Weights of a small transformer language model: biases on query, key and value.
Each number is 128 + 24 x the weight over the matrix's rms, rounded and kept within 0 to 255. Layers, rows and columns count from 0.

# layer 5 MLP down, 256x768, rms 0.108, rows 0-24, columns 512-639
[[ 93 124 130  94 170 151 150 170 197 176 152 116 157 110 123 177 220 132 116 163 141 113 177 102 106  90 131 110 128 159 162 148 139 104 120 172 105 114 120 132  85 141 111  71 154 112 100  95 186 108 159 134 106 126 153 120 113 143 166 139 130 188 127 149 153 153 119 199 131  97 121 117 120 118 152 136 151 129 170 115 153 121 120 137 134 142 146 143 112 172 149 105 152 121 120 165 111 129 150 115 110 112 137 133 142 105 115 134 127 102 141 120 106 148 141 122  88 100  84 139 119 121 164 140 111 108 159 133]
 [147 137 113  96 164 113  96 132  84 129 124 144 108 117 146 137 135 124 169 137 172 136 140 140 142  99  85 136 209 114 100 137 111 123 146 123 124 140 110 154 108 127 129 113 104 129 178 141 110 178 108 123  77 146  80  80 118 176 136 107 117 172 143 140  95 139 136 135 116 140 131 119 132  70 122 100  91 100 126 111 108 154 138 113 108 102 102  97 120  67 133 168 143 129 152 152 104 108 139 152  99 148 105 147 101 110 142 159  96 171 130 138 169  88 110 134 111 113 139 157 132 139 134  84 118 106 124 146]
 [138 131 119 138 103 137  90 137 134 113 127 131 135 113 124 104 113 129 122 160 109 165 125 122 141 142 112 153 150 140 116 153 151 131 105 119 132 112 150 153 137 136 125 166 117 144 103 131 138 123 160 142 135 131 136 142 189 165 126 152 148 130 163 115 149 103 105 171 130 122 149 179 134 134 137  96 180 125  91 121 146 138  93 164  98 125 112 121 118 137 136 171  90 126 142 114  98 115  90 114 130 110 134 130  96 105 135 108 132 133 120  84  93 151 136 100 119 114 162 109 174 139 144  98 108 151 169 133]
 [142 134 142 141 171 150  80 136 142 146 113 108 137 130 128 119 180 132 161 130  78 145 113 165 121 147 133 128 130 144 146 137 129 116 133 139  99 117 154 160 152 118 129 111  88 176 146 118 133 109 139 126 152 101 147 154 113 146  94 156 100 114 149 104 105 127 133 139 101 143 132 139 176  91 110 136 119 134 152 135 123 142 132 100 115 156 137 185 141 104 132 118 116 165 113 121 137  77 110 127 156 131  98 133 129 167 135 156 154 138 133  83 136 113 107 102 126  98 108 177 181 134 118 125 127  45  84 172]
 [112 111 137 143 127 114 138 145 137 114 117 148 111 141 131 147 138 135 177 123 144 149 141  70 111  86 106 168 145 105 112 136 137  92 100 166 129 120 130 126 103 104 180 159  60 128 108 138 131 143 146 142 142  90 136 118 147 170 114 124 146 145  76 154 118 112  98 120 142  86 142 113 137 123 142 138 124 129 114 104 137 104  85 170 109 133  99 138 134 134 126 123 138  99  82 152  88 139 120 143 104 122 161 176 123 130 150 143 156 108 141 119 125 162 143  98 145 108 111 166  96 147 117 156 156 151 133 160]
 [138 133 128 144  78 107 165 108 120 115 147 148 135 124 156 132 133 129 139 154  96 161  93 132 134 119 126 151 105 160 114 123 115 143 129  59 178 102 133 104 141  82  87 138 131 164 137  98 141 169  82 132 161 119 161 135 184 155  97 150 130  94 121 142 147  75 130  93 144 196 160 134 142 143 129 131 118 168 113 174 135 142 145 167 127 129 146 130 143 153 166 166 129 116 113 111 139 145 167 137 158 143 104 112 148 102 170  99 101 128 174 137 158 158 150 160 104 128 130 133 154 114 127 136 125 115 126 119]
 [112 141 138 145 129 108  99 119 129 143 132 136 135 146 120 114  78 166 116 136 106 117 117 131 169 103 106 164  71 144  90  68 149 130 140 124 123 118 142 109 108 149 115 109 162 128 168 136 136 160 110 176 156  97 147 117 147 126 147  96 137 137 112 121 143 122  89 116 139  99 111 146 119  99 122 128 135 147 172 100 147 122 137 177  97 111 131  99 134 154 104 131 112  86 114 123  99 111 135 124 144 106 137 131 136 120 117 112 108 129 112 135 169 156  83 103 123 124 185 136 117 115 113 132 113 152 129 122]
 [ 99 141 178 125 129 127 153 121 137 139 104 110 134 128 111 119 186 178 127 122 145 134 155 130 140  96 140  91 119 147 119 143 122 146 117 136  75  75 156 117 125 156 109 112 113  76 160 138 141  99 110 126 127  65 142 134 171 113 125 128 123 163 113 100 123 182 115 127 128 155  90 137 145 118 128 100 151 133 157 135 146 130 125 129 154 125 130 148 148 184 123 156 101 140 114 144 134 180 114 144 140 115 146 150 143 169 139 146 113 138 149 153 144 138  96 153 111 102 141  83 109 132 137 140 150 134 109 143]
 [131 126 137  65 137 119 153 135 141 114 181 110 123 115 130  94  76 115 136 117 119 164  92 118 102 111  89 132 202 114 149 117 156 159 157 134 129 112  87 124 124 164 146 116 132 160 125 176 121 103 144 144 135 119 133 128  92 133 110 123 101 180 125 130 153  96 146 129 131 113 111 132  58 169 126  81 131 137 119 140 148 126  86 116 119 107 119 135 110 120  79 100 138 167  85 123  89  71 135 156 115 123 127 161  96 146 152  98 124 169  83 120 183 122 156  85  97 119 117 130 139 146 130 126 119 139 113 126]
 [ 95 141  72 108 117 132 131 126 142 122  97 128 122 136 142 118 119 130  64 112  67 116 168  87 162 107 105 115 100 125 149 123 124 165 129  90 119 142 148 120 130 136 107 156 116  85  91 131 163 146 128 123 133 156 128 142 101 137 133 164  96 127 119 166 133 144 167 134 118  83 123 154 110 137 141 126 125 156  81 102 169 145 127 157  75 144 113 156 109  92 151 124 145 130  87 118 152 134 143 151 133 108 127 115 155 112 156 116 115 122 125 101 143 109 105  94  69 142 137 121 116 128 137 131 152 103  61 146]
 [125  94 145 163 129 136 111 130 122 147 127 137 144 103 106 103 157 178 106 104 141 128 127 123 128 129 122 154 141 156 102 178 141 135 133 132 164 130 155 143 107 130 158 117 104  85 147 131  98 105 166 131 140 124 157 166 122 161 141 137 153 121 155 122 136 143 126 134 113 114 133 136 125 126 129 140 116 125  94 139 110 108 121 151  88 127 104  98 115 136 147 128 156 174 172 128 152 152 184 169 126 164 164 113 120 135 188 140 101 164 112 127 134 122 155 138 131 112  94  93  84 148 118 155 105  98  55 144]
 [116 134  97 104 110 127 108  87 159 151 147 129 104 106 136 164 118 148 133  70 142  98 130 157  94 132 115 142 101 113 157 141 120 135  98 110 129 158 123  88 156 112 131 103 105 135  55 143 127 140 163 138 142  96 149 115 149 112 104 163 127  80 148 152 135 135 127 108 157 123 115 143 117 132 124 107  88 174 116 131 123 142  90 127 130  90 132 128 106 127 151 133 125 140  89 132 147 113 141 115 105 167 153 125 144 133 113 105 134 171 123 111 106 109 136  99 110 151 154 131 141 105 146 128 159 123 148 135]
 [150 150 151 128 190  96 158 136 139 126 168 116 102 147 118 153 106 137 126 129 117 100 161  91 169 112 105 113 147 178 121 143 148 100  93 120 120 115 178 121 164 133 145 126 105 136 110 132 121 141 123 137  92 115 106 132 130 112 106 100 111 122 108  77 101  96 126  88 122 123 117  99 110 171 133 131 117 111 146 123 142 118  89 109 117 146 160 120 120  75 131 147 113 118 132  92 108 153 135 122 144 115  97 120 161 136 125 129 138 130 129 156 110 119 139 119 146 148 141 141 109 123 124 128 104 151 141 148]
 [101 121 100 175 112 115 134 150 139 116 161 147 130 141 105 112 133 120 119 191 150 143 144  69 149  91  96  96 116  89 155  97 111 111 137 130 101 145 111 143 102 108 143  96 133  96 117 121 128 107 173 151 136 168 177 112 105 137 122 126 175 147 124 141  96 133 106 112 126 118  88 145  94 123 138 111 125 126 120  98 150 135 118 140 138 134 128 117 124 162  57 132 130 127 119 191 150 125 141 115 116 150 164 152 126 144 159  82 141 165 100 128 143 117 136 110 128  91  97 116 146 151 108 132 121  66  88 152]
 [ 82 161 137 118 142 149 141 147 105 100 130  93 124 115 153 130 127 126 133 159 156 133 120  82  99 114 143 129 140  97 124 148 166 115 118 104 122 123 107 106 158 111 160 142 154 182 147 122 108 125 142 147 154 126  92  81 129 138 140 115 145 127 160 126 111 103 129 109 123  74 147 128  98 116 106 135 105 161 133 133 125 131 137 108 121 117 137 106 131  94 103 123 122 111 117 122 102 146 132 100 145  92  91 110 136  76 140 148  95  80 143 130  93 164 127 125 151 115 124 150  98 137 156 132 120 116 161 148]
 [ 99 124 153 132 133 136 112 136  95 156 138 151 110 110  67 145 113 124 107 103 119  88 114 132  99 158 128 136 136 114 137 150 128 102 134 172 106 123 153 122 169 163 126 141 128 127  91 170 153 143 109 161 140 111 155  87 122 115 126 115 119 120 130 174 130 138 120 112 136 119 162  70 118 145 121 100 165 126 135 130 120  87  80 102 151 129 162 124 111 148 175  91 109 159 139 165  95 125 103 157 135 105 154 123 138 132 127 169 130 131 126 136 100 142 149 155 138 144 149 144 108 169 128  88 172 142 114 152]
 [132 156  93 115  91 118 110  79  99 149 143 144 142 114 160 157 170  95 124 155 141 123 141 149 109 116 145 126 121 136 146 116 136 154 130 136 202 119 110 127 100  86 139 107 129 135 137 103 154 102  99 138 120 127 122 123 133 119 134  88 137 143 140 125 124 119 148 134 131 168 132 168 154 147  92  52 144 136 126 160 132 108 142 121 137 222 163 117 134 142 146 149 131 113 131 133 160 104 121 123 110  88  76 129 131 114 130 123 112 120 111 134 121 172 146 132 125 113 139 137 149  98 153 109  99 130 137 130]
 [102 125 178 165  54 108 163 107 152 137 150 162 125 172 124 112  89 119 164 143 130 125 119 158 110 126 183 153 143 131 106 130 111 136  94 120 107 102 143 123 116 135 130 122 106 119 129 129 134 114 131 134 134  87 113 114 129 146 139 119 137 140 112 120 120 133 125 127  85  62 168 119 139 157 120 138 133 112 127 122 113 133 173 138 128 127 128  99 136 118 101 140 135 154 120 151 122  86 116 129 163 130 114 136 112 154 143 109 107 182 113 169 111 122 117 141 123 117 168 161 163 106  91 124 124 154 157 131]
 [147 116 153 113 123  88 106 108 137 106 156 114  87 160 142 147 143 162 137 135  95 120 116 138 132 150 111 113  62 148 108 107  94 138 111 109 107 175 112 159 141 124 160 114 118 114 195 142 164 139 166 109 112 103 124 174 159 140  96 114 119 105 124 116 119 121 151 151 131 112 181 130  78 104 144 108 105 145 129 152 122  93 148 180 166 113 133  99 118  91 172 120 126 144 129 133 107 126 173  93  79 158  93 155 118 158 138 114 127 139 174 122 100 126 133 150 119  75 106 150 178 123 107 131 149 141 178 117]
 [172 158  10  80 149  83 192  93 183 180 172 182  55 142 114 161  52 152  95 177 129 141 195 154 154 123  97 157 109 110 206 117 132 139 173 122 112 110 146 160 152 218 122  67 147 195  85  35  49 170 208 152 153 219 154  64 118 199  92 130  84 130  96  65 167  94 143  78 125 164  92 151 142 127  74 136  20 179 145 175 141 134  92  75 114 127 113 103  96  96 197 104  93  37  45 142  56 100  72 139 134 114  13  69 104 148  98 105  86 101  81 112 119  79 138 144 151 130  75 137 126  82 154 166 152 138 146 119]
 [115 140 131 123 164 115  99  94 114 114 138 162 128 117 134 140 133 103 151 148 159 134 128 166 135 120 136 137 123 161 155 109 118 107 125 137 179 148 161 132 137 139 131  67  99 137 148  93  91  87 129 117 124 135 112  58 102 123 122  73 141 150 142 154 131 143 143 167 105 161 145  95 112  99 167 126 101  96 122 115 119 122 185 104 161 138 137 157 151 129 145 125 161 140 129 105 138 107 146 133 156 122 131 147 158 179 142 168 105 128 129 116 109 184 122 166 161 172 160 118 114 135 120 195 145 118 109 138]
 [126 119 133 122 122 120 122 139 114 106 121 123 110 118 111 124 104 139 126 125 132 169 129 113 182 110 123 113 175 119 142 111 131 154 165 151 119  85 106 133 122 174 105 141  73 111 122 110 120 105 103 149  99 125 154 154 113 135 121 119 118  95 152 171 146 117 123 152 119 105 154  95 183 128 143 110 119 133 143 174 121 152 147 141 160 179 118 151 142 113 138 120 160 149 147 134 129 134 118 141 118 108  82 126 105 113 148  71 125 130 140 100 122  98 116  87 130 118 109 116 178  99 171 105 127 134 132 150]
 [111 103 137 138 121 105 132  97  86 123 148 116 125  87 123 155 121 112 116 135 140 116  90 117 140 123 168 103 176 115  99  95 156 159 144  96 143 100  56 128 130 134 128 150 127 115 120 159  77 119 100 145 110 145  79 123 121 117 156 137 140 130 144  68 164 145 145 129 117 144 130 107 131 159 124 163 122 147 134 122 133 145 107 135 152 166 129 130 146 108 143 126 100 119 115 152 142 137 144 130 118 110 170 151 127 143 133 135 131 161 130 122 110 116  97 134 126 100 132  82 141  77 151 151 176 150 145 153]
 [111 120 127 144 171 124 148 149 162 113 125 149 142 112 116 141  87  99 107 152 172 118 128 165 165 139 113 137 145 132 149 124 132 153 108  97 131 157  94  90 121 134 167 107 177 141 170 150 116 123 124 138 111 131 168 167 127 168 171 129 155  97 161 118 152 110  90 123  94 121 137 115 154 129 149 164 104  90 122 131 122 102  98 164 135 120 106 151 134 152 143 111 127 135 154 147 105 150 112 124 102 118 122 163  91 128 133 141 118 197 132 134 131 128 104 137 144 136 115 100 138  59 127 135 145 178 165 122]
 [154 117 118 100 102 120 124 134 134 129 109 145 123  91 111 123 114 140 160 120 126 144 163  93 141 146 136 161  98 130 130 155 119 131 128 140 122 108 149 140 121  97 133  99 118 134 119 113 129 151 100 103 140 116 166 160 104 116 135 166 110 129 128 139 110 119 145 107 113  85 113 154 108 100  94 110  97 124  84 158 100 123 163 178 149 159 134 135 149 154 130 148 150 116 130 115 115  78 123  95 137 156 129  89 120 130 125 139 155  78  93 123 104 107  93 101 128 127 115 109 116 134 181 179 115 176 100 117]]